From a checkpoint of a small transformer trained on Wikipedia: LayerNorm before each block, tied embeddings.
Each number is 500 + 25 x the weight over its row's rms, rounded and kept within 0 to 999. Layers, rows and columns count from 0. Numbers have three digits each. The size before them is the row's rms in percent of the matrix's.

# v: layer 3 attention value, 64x64, rms 0.183, rows 36-63, columns 0-63
# o: layer 3 attention output (transposed), 64x64, rms 0.173, rows 36-63, columns 0-63
# up: layer 3 MLP up, 192x64, rms 0.272, rows 0-18, columns 0-63
# down: layer 3 MLP down (transposed), 192x64, rms 0.226, rows 0-17, columns 0-63
v36 117:513503498510512468482502505490502494503590493495501519527486525526485509505537519532479484501462503499520491530471539517490543494502522517522509503527534439514519484474502478515491446494550466
o36 100:499494475523490452469459470503490521488474512496502503502512491472480547534541511528533481470470488522517508504514557511505556448493457519480498514512512505502504514478486545471465533509511528
v37 113:492455506505475513532503536510489500531527500522491483515520533446503463472511561502520541523506496511487459495470504517495474501498513539481494459487469486500498491510481456452517469511557483
o37 098:472496508496455448485495517551527535526457497479479512559480526509495513509488488481500501475461489480474531514469528461469529539474465513521501514492505551520524516493510482497484479465490502
v38 104:457492513497509543465452497464484504486459507521515544510514484467475453486514469511479487477487504510522440483514544479519538507480513519450516491526527474511518475492504514519496523535472497
o38 101:482533500512483473462510552526480522493513502522482510483503480525492448494469523471493524449518433491476478466511522517484542472542514482502504479487536468474483548507501505495486484518524515
v39 105:494481569473467503508526493494494495510538516471511504481497467479453513497507459512482471472484525504465485458482502477449453533476512525476524472498493489496481499481476538501466485524465470
o39 107:529488472513513518458491524524556530525511484484500490458511521554450520495475486511501514499475462511503471479493507517523488452501559492516486510499497490510500526493493527548446502524477530
v40 109:535448491491473504495536538528483507493504501551509480540508503499507525500464490515444518452536470504460509505525489452536485474522503491446495513500496484497522482481517479485476470506480538
o40 097:465490476529441526494487489507493457500536491505513494504495480511474504463488515520516509470483548466507506521530474472468523539477536502544453500474516512534535526478500523522520505467540513
v41 108:503534505469513469534550518474525537491527497523507518499457515506524514485534518521514490572519504486505480544505505490508508518475534509530515510453538527501500473491493503472549545495474511
o41 102:481498515474497500535503478503454476475495514473554485537474545535487531505513535472472491516497487511480513496452540541541491463477499473475461520486478478474476483489487477495521515508492543
v42 126:547460501512515463490476483522500489482520484504486515499468471506523570484474472506530560471496463502499509510492494537492531501466494518489505459524463481492476483510509515467457527531465517
o42 108:530533442478496478490482495430499495554536533521480471503513522542502493516477491508513503457463498499481494502510529479504500507527514539500499519483483523486497493515509462543481524477558502
v43 113:443490500496515477496543445460492525508499498509501517505459508473486520500514507522465506537495545481524482521498573473535494513496503489538482548524519494491487511464540522486533492501501481
o43 116:492548524520476510539486497508481506479462497514530514524511496506489533530503550490495508495443518516518507503527477465527490458500486494481506478519504435460447535480542497522482484492505531
v44 106:500481521498510472550487508473478515484513534542568501502510532468495469521525479451523530507503500494514519484495434475498482551504511500508493467515493493518471488473497540509477457491529496
o44 102:499500444501520509506519535504573511501502454507541493486450492489488490513495456523538512444503511512528491519520514529472439493530512492500487475482485511455481514474498489499518500469510493
v45 108:506500503487489501479511486522451530490462495509476503496487522480504560511495475511573508458480521489548467522504508490482474493503493499457507479546459496495527455494550484542498509513503494
o45 109:531495510479500503486454457520515481529528464494507496493506525522460454477530515510494476466474490546505475527496470501470515536558508534527519522530525457463495509480505483482504539493526507
v46 111:484504508502499532484509503478509494533520504508441501468493468492497474516529471477487490516516496514496448488472525495475451507523467503506494495559453540466476451551488474528493483512495533
o46 108:528465514517495539508480511487479509496488491498498517517511497534457495523487446472458514501537456493525501481540509463476523536520498504510526487572520479506489451498513509513499476546474529
v47 110:527485537523463493501532507499518487499517508490502503495499487539503520487476512514489549464434513565507531494502550444527504485501520499488537502510509491505513498480546475454495539514495533
o47 107:478516488521489495469490455494503513507539470495492499504498482553504528495455518536449487527486511461478536476536519527487504442469516528506472530511470492513514517463481498504488463447504504
v48 104:542506502507509503499517506474491479479478537491507501509486487458493442497537533473502530443474492512526497483486465511509509515534490487495522495508489487470567450518496486517476565477491468
o48 104:519550515520506497471471489512500505502544490522511497533447490492514509498491515505518502486545505527484484466524530517481542500519532497480533499513500509496569528568483446493465481496498502
v49 099:489524514523513509505499504527503493510541458498483471506505464492521553486516533535504493496481542467498499524531490502451500476488480558509506473475471556480470524445523475491467512501525496
o49 099:491500546510491504465522478481553522487476505486524457507519506502527553546515535539484512473526474506516490490477499481505488529483524533554498537519486485528508492452526485480476511479490540
v50 122:510515532490519521484493446528507479477472500469520472461476507476503481505483499502488500510482517462518453492513499496485525508505529450493488496532462476530525581490490487463515537545488488
o50 113:567522485479448483531490485515529562485496485500458479475487529511540485485476555485496498556483497524474486511529467497489463494523516517459496507528506506517514499504493478478489505523493482
v51 102:542507490554493469449508438485489508486517520546508479481493496467507499498483480517495473452474473536512462500532462500494524526478515490513506495478469504501541527501485509510524532486499555
o51 090:515469524477512435524493494516471520494482525503506489487510482498515494441477515513522499480496517509496497462556534541502500469524553473510506504525505472484530468507449461506513513455516513
v52 113:462517493525464510483488499528521508519488474477468518497500457551487497508507482491514510496432480551512490505509529504530501482453501522532526435481484492477495519478484554476498476497471511
o52 122:460468532492505517508498545523489531512516494489441522500547502509482504503496451508451485497519475475534510496496509493501481460513460530506501511505449484506497517475479505545545541463520518
v53 122:469525518519482490492490521497518519533563537519513485515473470513489504490491442509496468515523532481504502490507451503542552498514493506506493515481470486516558512477525495552456489512516527
o53 100:525436501491538503504578474524503482509499498488474489511529498489522478503517505469487483454476505464550483519531523496477490481521515453491488474510499508487537535508527503517495526515528545
v54 107:490462500512523461495526488443507487460519541508452480497520506506502520481490543492510449530523498514476522519474525522571527481463540483532501484502491516498539506507525513524522511496513495
o54 115:500510512488495500488512474479498479513473517462522488496482517515549478492495538492483479493521544533493511476506498545487508464513415482528501469509490476481496477527519558567505506486494519
v55 103:535468480507499506482506511515529504485509555490508451498508550513478492502524541522531515518524472524494532487494528522471500473486525552485470541552507501526501468466505501536525517507454496
o55 112:493516467512500459495493453481530516464524490514513492468532519520455474563516550476500526499504496522482528499495477537522525510492482489541461502476490500513503441501472504504505471451490500
v56 104:515507524479509436514504549501487492525508507527469502522514520481449471487534507478489455501518530597475493479510518491511526518512509486514485458494504524515481490515487501543504500514507476
o56 109:493460520482510537478514528552500484523501487527469518530516484472497502513507529515496513488491502523470499457494503521541495469531519483514459472501549523456506439509507541551490517479476511
v57 105:457493516531510532492493536507491498515473466458473476499489480507497447499466523508571535530505505528459501508518498499482468514481510498500491539530540487488524490502474490529555479519531519
o57 106:482513490518475541498523493517473481539469517517470516522503526475522460509501501486484545523496425560471509507505494534498515525488496498500490467540464482525474533478520489505501494455497463
v58 104:560532520512497480591490486539506491493473536497529518476478506535470481501523466527457533499474513491507521524490537512517499501509498531468511486500513522509508556475497494513492501530500497
o58 092:510496524458496507508526497482549527503560488509502474507461502504476500509488482487515508498494508504498456492556498491516481495453458557485462503483515530470513536462453516462476491503471500
v59 099:483457501498509442506501510520495532497496511500509467510482505506491539504480510506447467449446506483508458465499522486552466498499516493491484496520519489496514443525490539482501534497515551
o59 092:503495517489497452496505501520455494541503450496507546504499527506504497544459506565526497493499533485511481456504446479488529480525477499479448476475466495512482487512470484511499500514532518
v60 107:552470476495512529523521495504505496518480529502493472524511520497478494498536540499521534526489586470488480514502438508444506489512494483492503504547543486503488492479524517494481492487526526
o60 105:477527509525493523495501481527496513479480500501506493478544531475480510527502496527496500475514503518494490531510489490477476505484482484518422569483498526498479475521512463466423504478505455
v61 107:521512485479527465480562510501516494494500574516480499523522471494447480528516506524496525487550492491523552495513516491514484529495513477520494496523538488475474436498477504497483484484509523
o61 117:456509493549473522493499477486467532506517498535475488550484495504487472491518497517515512472507528504488523557519494454530476460533519489514498470496458480502482458529498551508495492551496496
v62 113:495472514492511520497512538480519522508473501529464514525517462526473470510545509510421543511534509565542505521508443480481498521510479493489502510504531507508501451508486496516501498512491507
o62 105:460480488505497515528541505500445504491482491518472501514509458525491511485515479509510514438534470476498466508480513514513468530499511515504476511531504471486461493561482530528475433517514504
v63 123:490500504512520487525474508470494536511487485461503440506491469469509499511564492442471485496499477523495498491489504512517525532491507462490520471488524479497494500500587481511513513459513462
o63 110:489462498516474538501465517464501516495486481499537526487498484485525500511483491474523516488506531537536499465451500509509506506468477531454532512478522491464546488506536506471455512492555539
up0 104:495491580558509539472473508516492520497463537481486503488495501531509515478453500548521521514486555467483502504533471502506487474469484510470500505501532506490525463495498524501524519514483480
down0 106:478514559508483499468503491497483494515479468534504480481525493446508470456523516492490493496453556461470537515524488511496452509489496489524500499497496511498563464538509498481491524505523529
up1 100:532511495485481507447503497521499511521492536510504468486507552475514519476483500488447489498520490504510486497521497496483503508556545541522450497512547514466479467526545502520502551502531517
down1 101:498513483499533558508499501494497513521502492464496525499494448489481498513503504507464476486546495492548501525495564529495525480472500526520507520467494509527575518471463499461530470495505498
up2 097:484492548509488462447520494467469480474500482485516510489472533516512475517511488496496480448500500492457515512487526514437547520481504499504511483472449484530536535527489470531484495493530510
down2 102:524469441459501476488529485533526536508488473511508482531556541503501496450503499476493515483489529508494480483500454488517478499468503495486473493509532444486534513523490529538531487517489524
up3 101:526489480481514521501527491533527478511539484495471468470506473500505443513499463490465503521501525520492499528506491507487484485545538517509460501507463506462524528483515432522524563496509504
down3 110:507501516492504476499496560525477554511507515453470498492500497534497530467451500499492526452521445482520537524564484483486512507524467509503535499515519470507474480507486505499490478516517530
up4 101:543538486482540548517523512511492509496481511543491510459496494459466488495508481570498480479462486518490503480512491497501475500484532486507443521496498503491447545515507505462510507459512520
down4 101:534498468526498454502535490488506465523531492514505519517473479505494522503481481457541449482481459472445466483490477476536500509541540466498536471516472509503491495504492535517500501515526528
up5 113:476491460475518516534517490498506518540455470517525524511502511512499518524493523483528515499523493546534490514525561483527485509548517476468454506486475516477496487527489442511456516476487488
down5 123:465502460493496517527496481478536505522491465507508517484479500487491495459529511490542508486551521498514534461522508485496524468484465472485487529460456494521532471516477470545530500489447472
up6 109:480492506518514513515498493518471477514511519558471489508469494487516544474478506478540514512463464504495519522483476468539523459510523474522463488524478483485492539537508462457465499491517446
down6 114:514522494538533494485516544480481516490505484537495492473458487521477514475502503498499510512465488515496518450488481534518443496508523450529514484491499507469525523448516453497543545491503532
up7 094:487504476488488521487517485516513482514455505494476467519515485541480472570473503487522501499456463463502475491538552483497491491513485492471484528517461478490497515502505496472520491503572541
down7 089:549467509515480479527502512469519519502513519498491504500511503512534491440516511475528508518481458504472512551487447508470494503471558494524500511530549504466528519493474484512538524465485507
up8 109:518499463475481503475545487474510463508454489522473497518496493473481492537482519451527474450480477520485477466522508504490475503496529503523482480462527531449546539526481502491515496524490531
down8 088:497521517527494501506474477529498489433502508483501517518502489509510482538513508562499490501516514444479428497454536522455512537494485490479506506453496499491526489489501500468472483529528511
up9 089:548450475502511534502495509474518521464539508483539467462494508517506527502506527513531531510474472535533521522458479485569490466503535474534484480494513515482477506512486508495476533507505501
down9 085:519549488468526464475492445493481487522539517488479498548525472505516507514489502529445503493490503526525530467536486493472487517510497499484499531526493465491510489449489478468495470461541476
up10 093:530531513488507510484489448491504521518533492520489444504492521522482492496540489495537481530502438500511473520551487491504482478509543497495498509489534477496452560503472489480490466529468508
down10 090:471450459489510414471494470516477489528476507497517550516476492486497494488506522505510528494491524505510511489441514476519510528489498493485520459519475531526520527470447514512498514524509515
up11 098:486535481491502532471512506455486479481521501455526505487519514496473487547455489504517486504493507490509452488480459498498508534518503508499473541557524493510536486523471472430467479492516495
down11 097:539509466484494476489476520504464472522531535470494482501542459553502540480512483506515509541506501499534499492529491535531523477451457517514520507460515495563475504516505521503508518492499481
up12 109:522523558500489510561540532513483465467551465532488495491531519472489464516498500505494510483538530454484522523511444510519492501482490504483468489497476478515515494522517512511509506468514461
down12 103:550517503533524530506504495523516547473504477567495494510467492508526525493505516476499498490530487504470495516482535479468509543514469479436475453503485485500466549507490514538485507514498490
up13 100:494458488510497539508532449487436467484530498481494485493511516486489515475504516470472488498524494497470491480507498500525525525519581492528500511498450493470462508527527516529458515486512488
down13 092:514501494485514484488442522502541527484513510485504531444520488490533525463480491516449469493494517511509511516483500504483482533474495552464508540501517497497493449453518489496511504476505564
up14 079:491493500524513510471512518525567463506491531533478490444520490522492521519474519538475521496534478531510520526526497509501468489479529521501498540491504482469458513467459472464449496495493497
down14 089:480486479478512496530519489495464526498534479480533509532527484490547447480490481500527536515475464477468529485501491459499470533548516500460514510515441511499510473525492549491522480484503505
up15 102:529451491509530479466498489506503550463485495528483481536513506503532538490527519486487511497501521518468482491511471537489518478489563516498524425546540472511501498481521502510498519516503519
down15 090:501561503508505506502500448497476495543510509499474510500531488575520486503447489518506505447511535484492481513522503480505494525526510504546505504473491454479527534516454462493483489510500521
up16 086:505542462498495493509485487541528499506524509496531491502464558483515528550484521465514476501507518543463508528492487484519492456480486564479485519493477479481485494466479459496504540467508483
down16 095:511497487478499489530512476466491499517510486487523483490539497477468530498504563567499481516479506464552489471457484491497476542525510469541533517492514496521489500474547516457528495497498501
up17 106:542515473497506515546508463409509505501531530489498496502467498512516479512489504468504491489468506455485512533505461496513512502480486470547495516487519544480444488497481518504491505502501547
down17 091:492518471503546484553516506489487453502504500522515531443479503506512505526509511482496504541481470480501496452442496500518500485536521502451503515517440474487491534492520497478464472497524478
up18 097:502474519487491496519466496507505468484502493504518541483433538471498529506466483496512540500519466505505495498518463471532498497526493525588479472476511510515505551502483533473502512531507515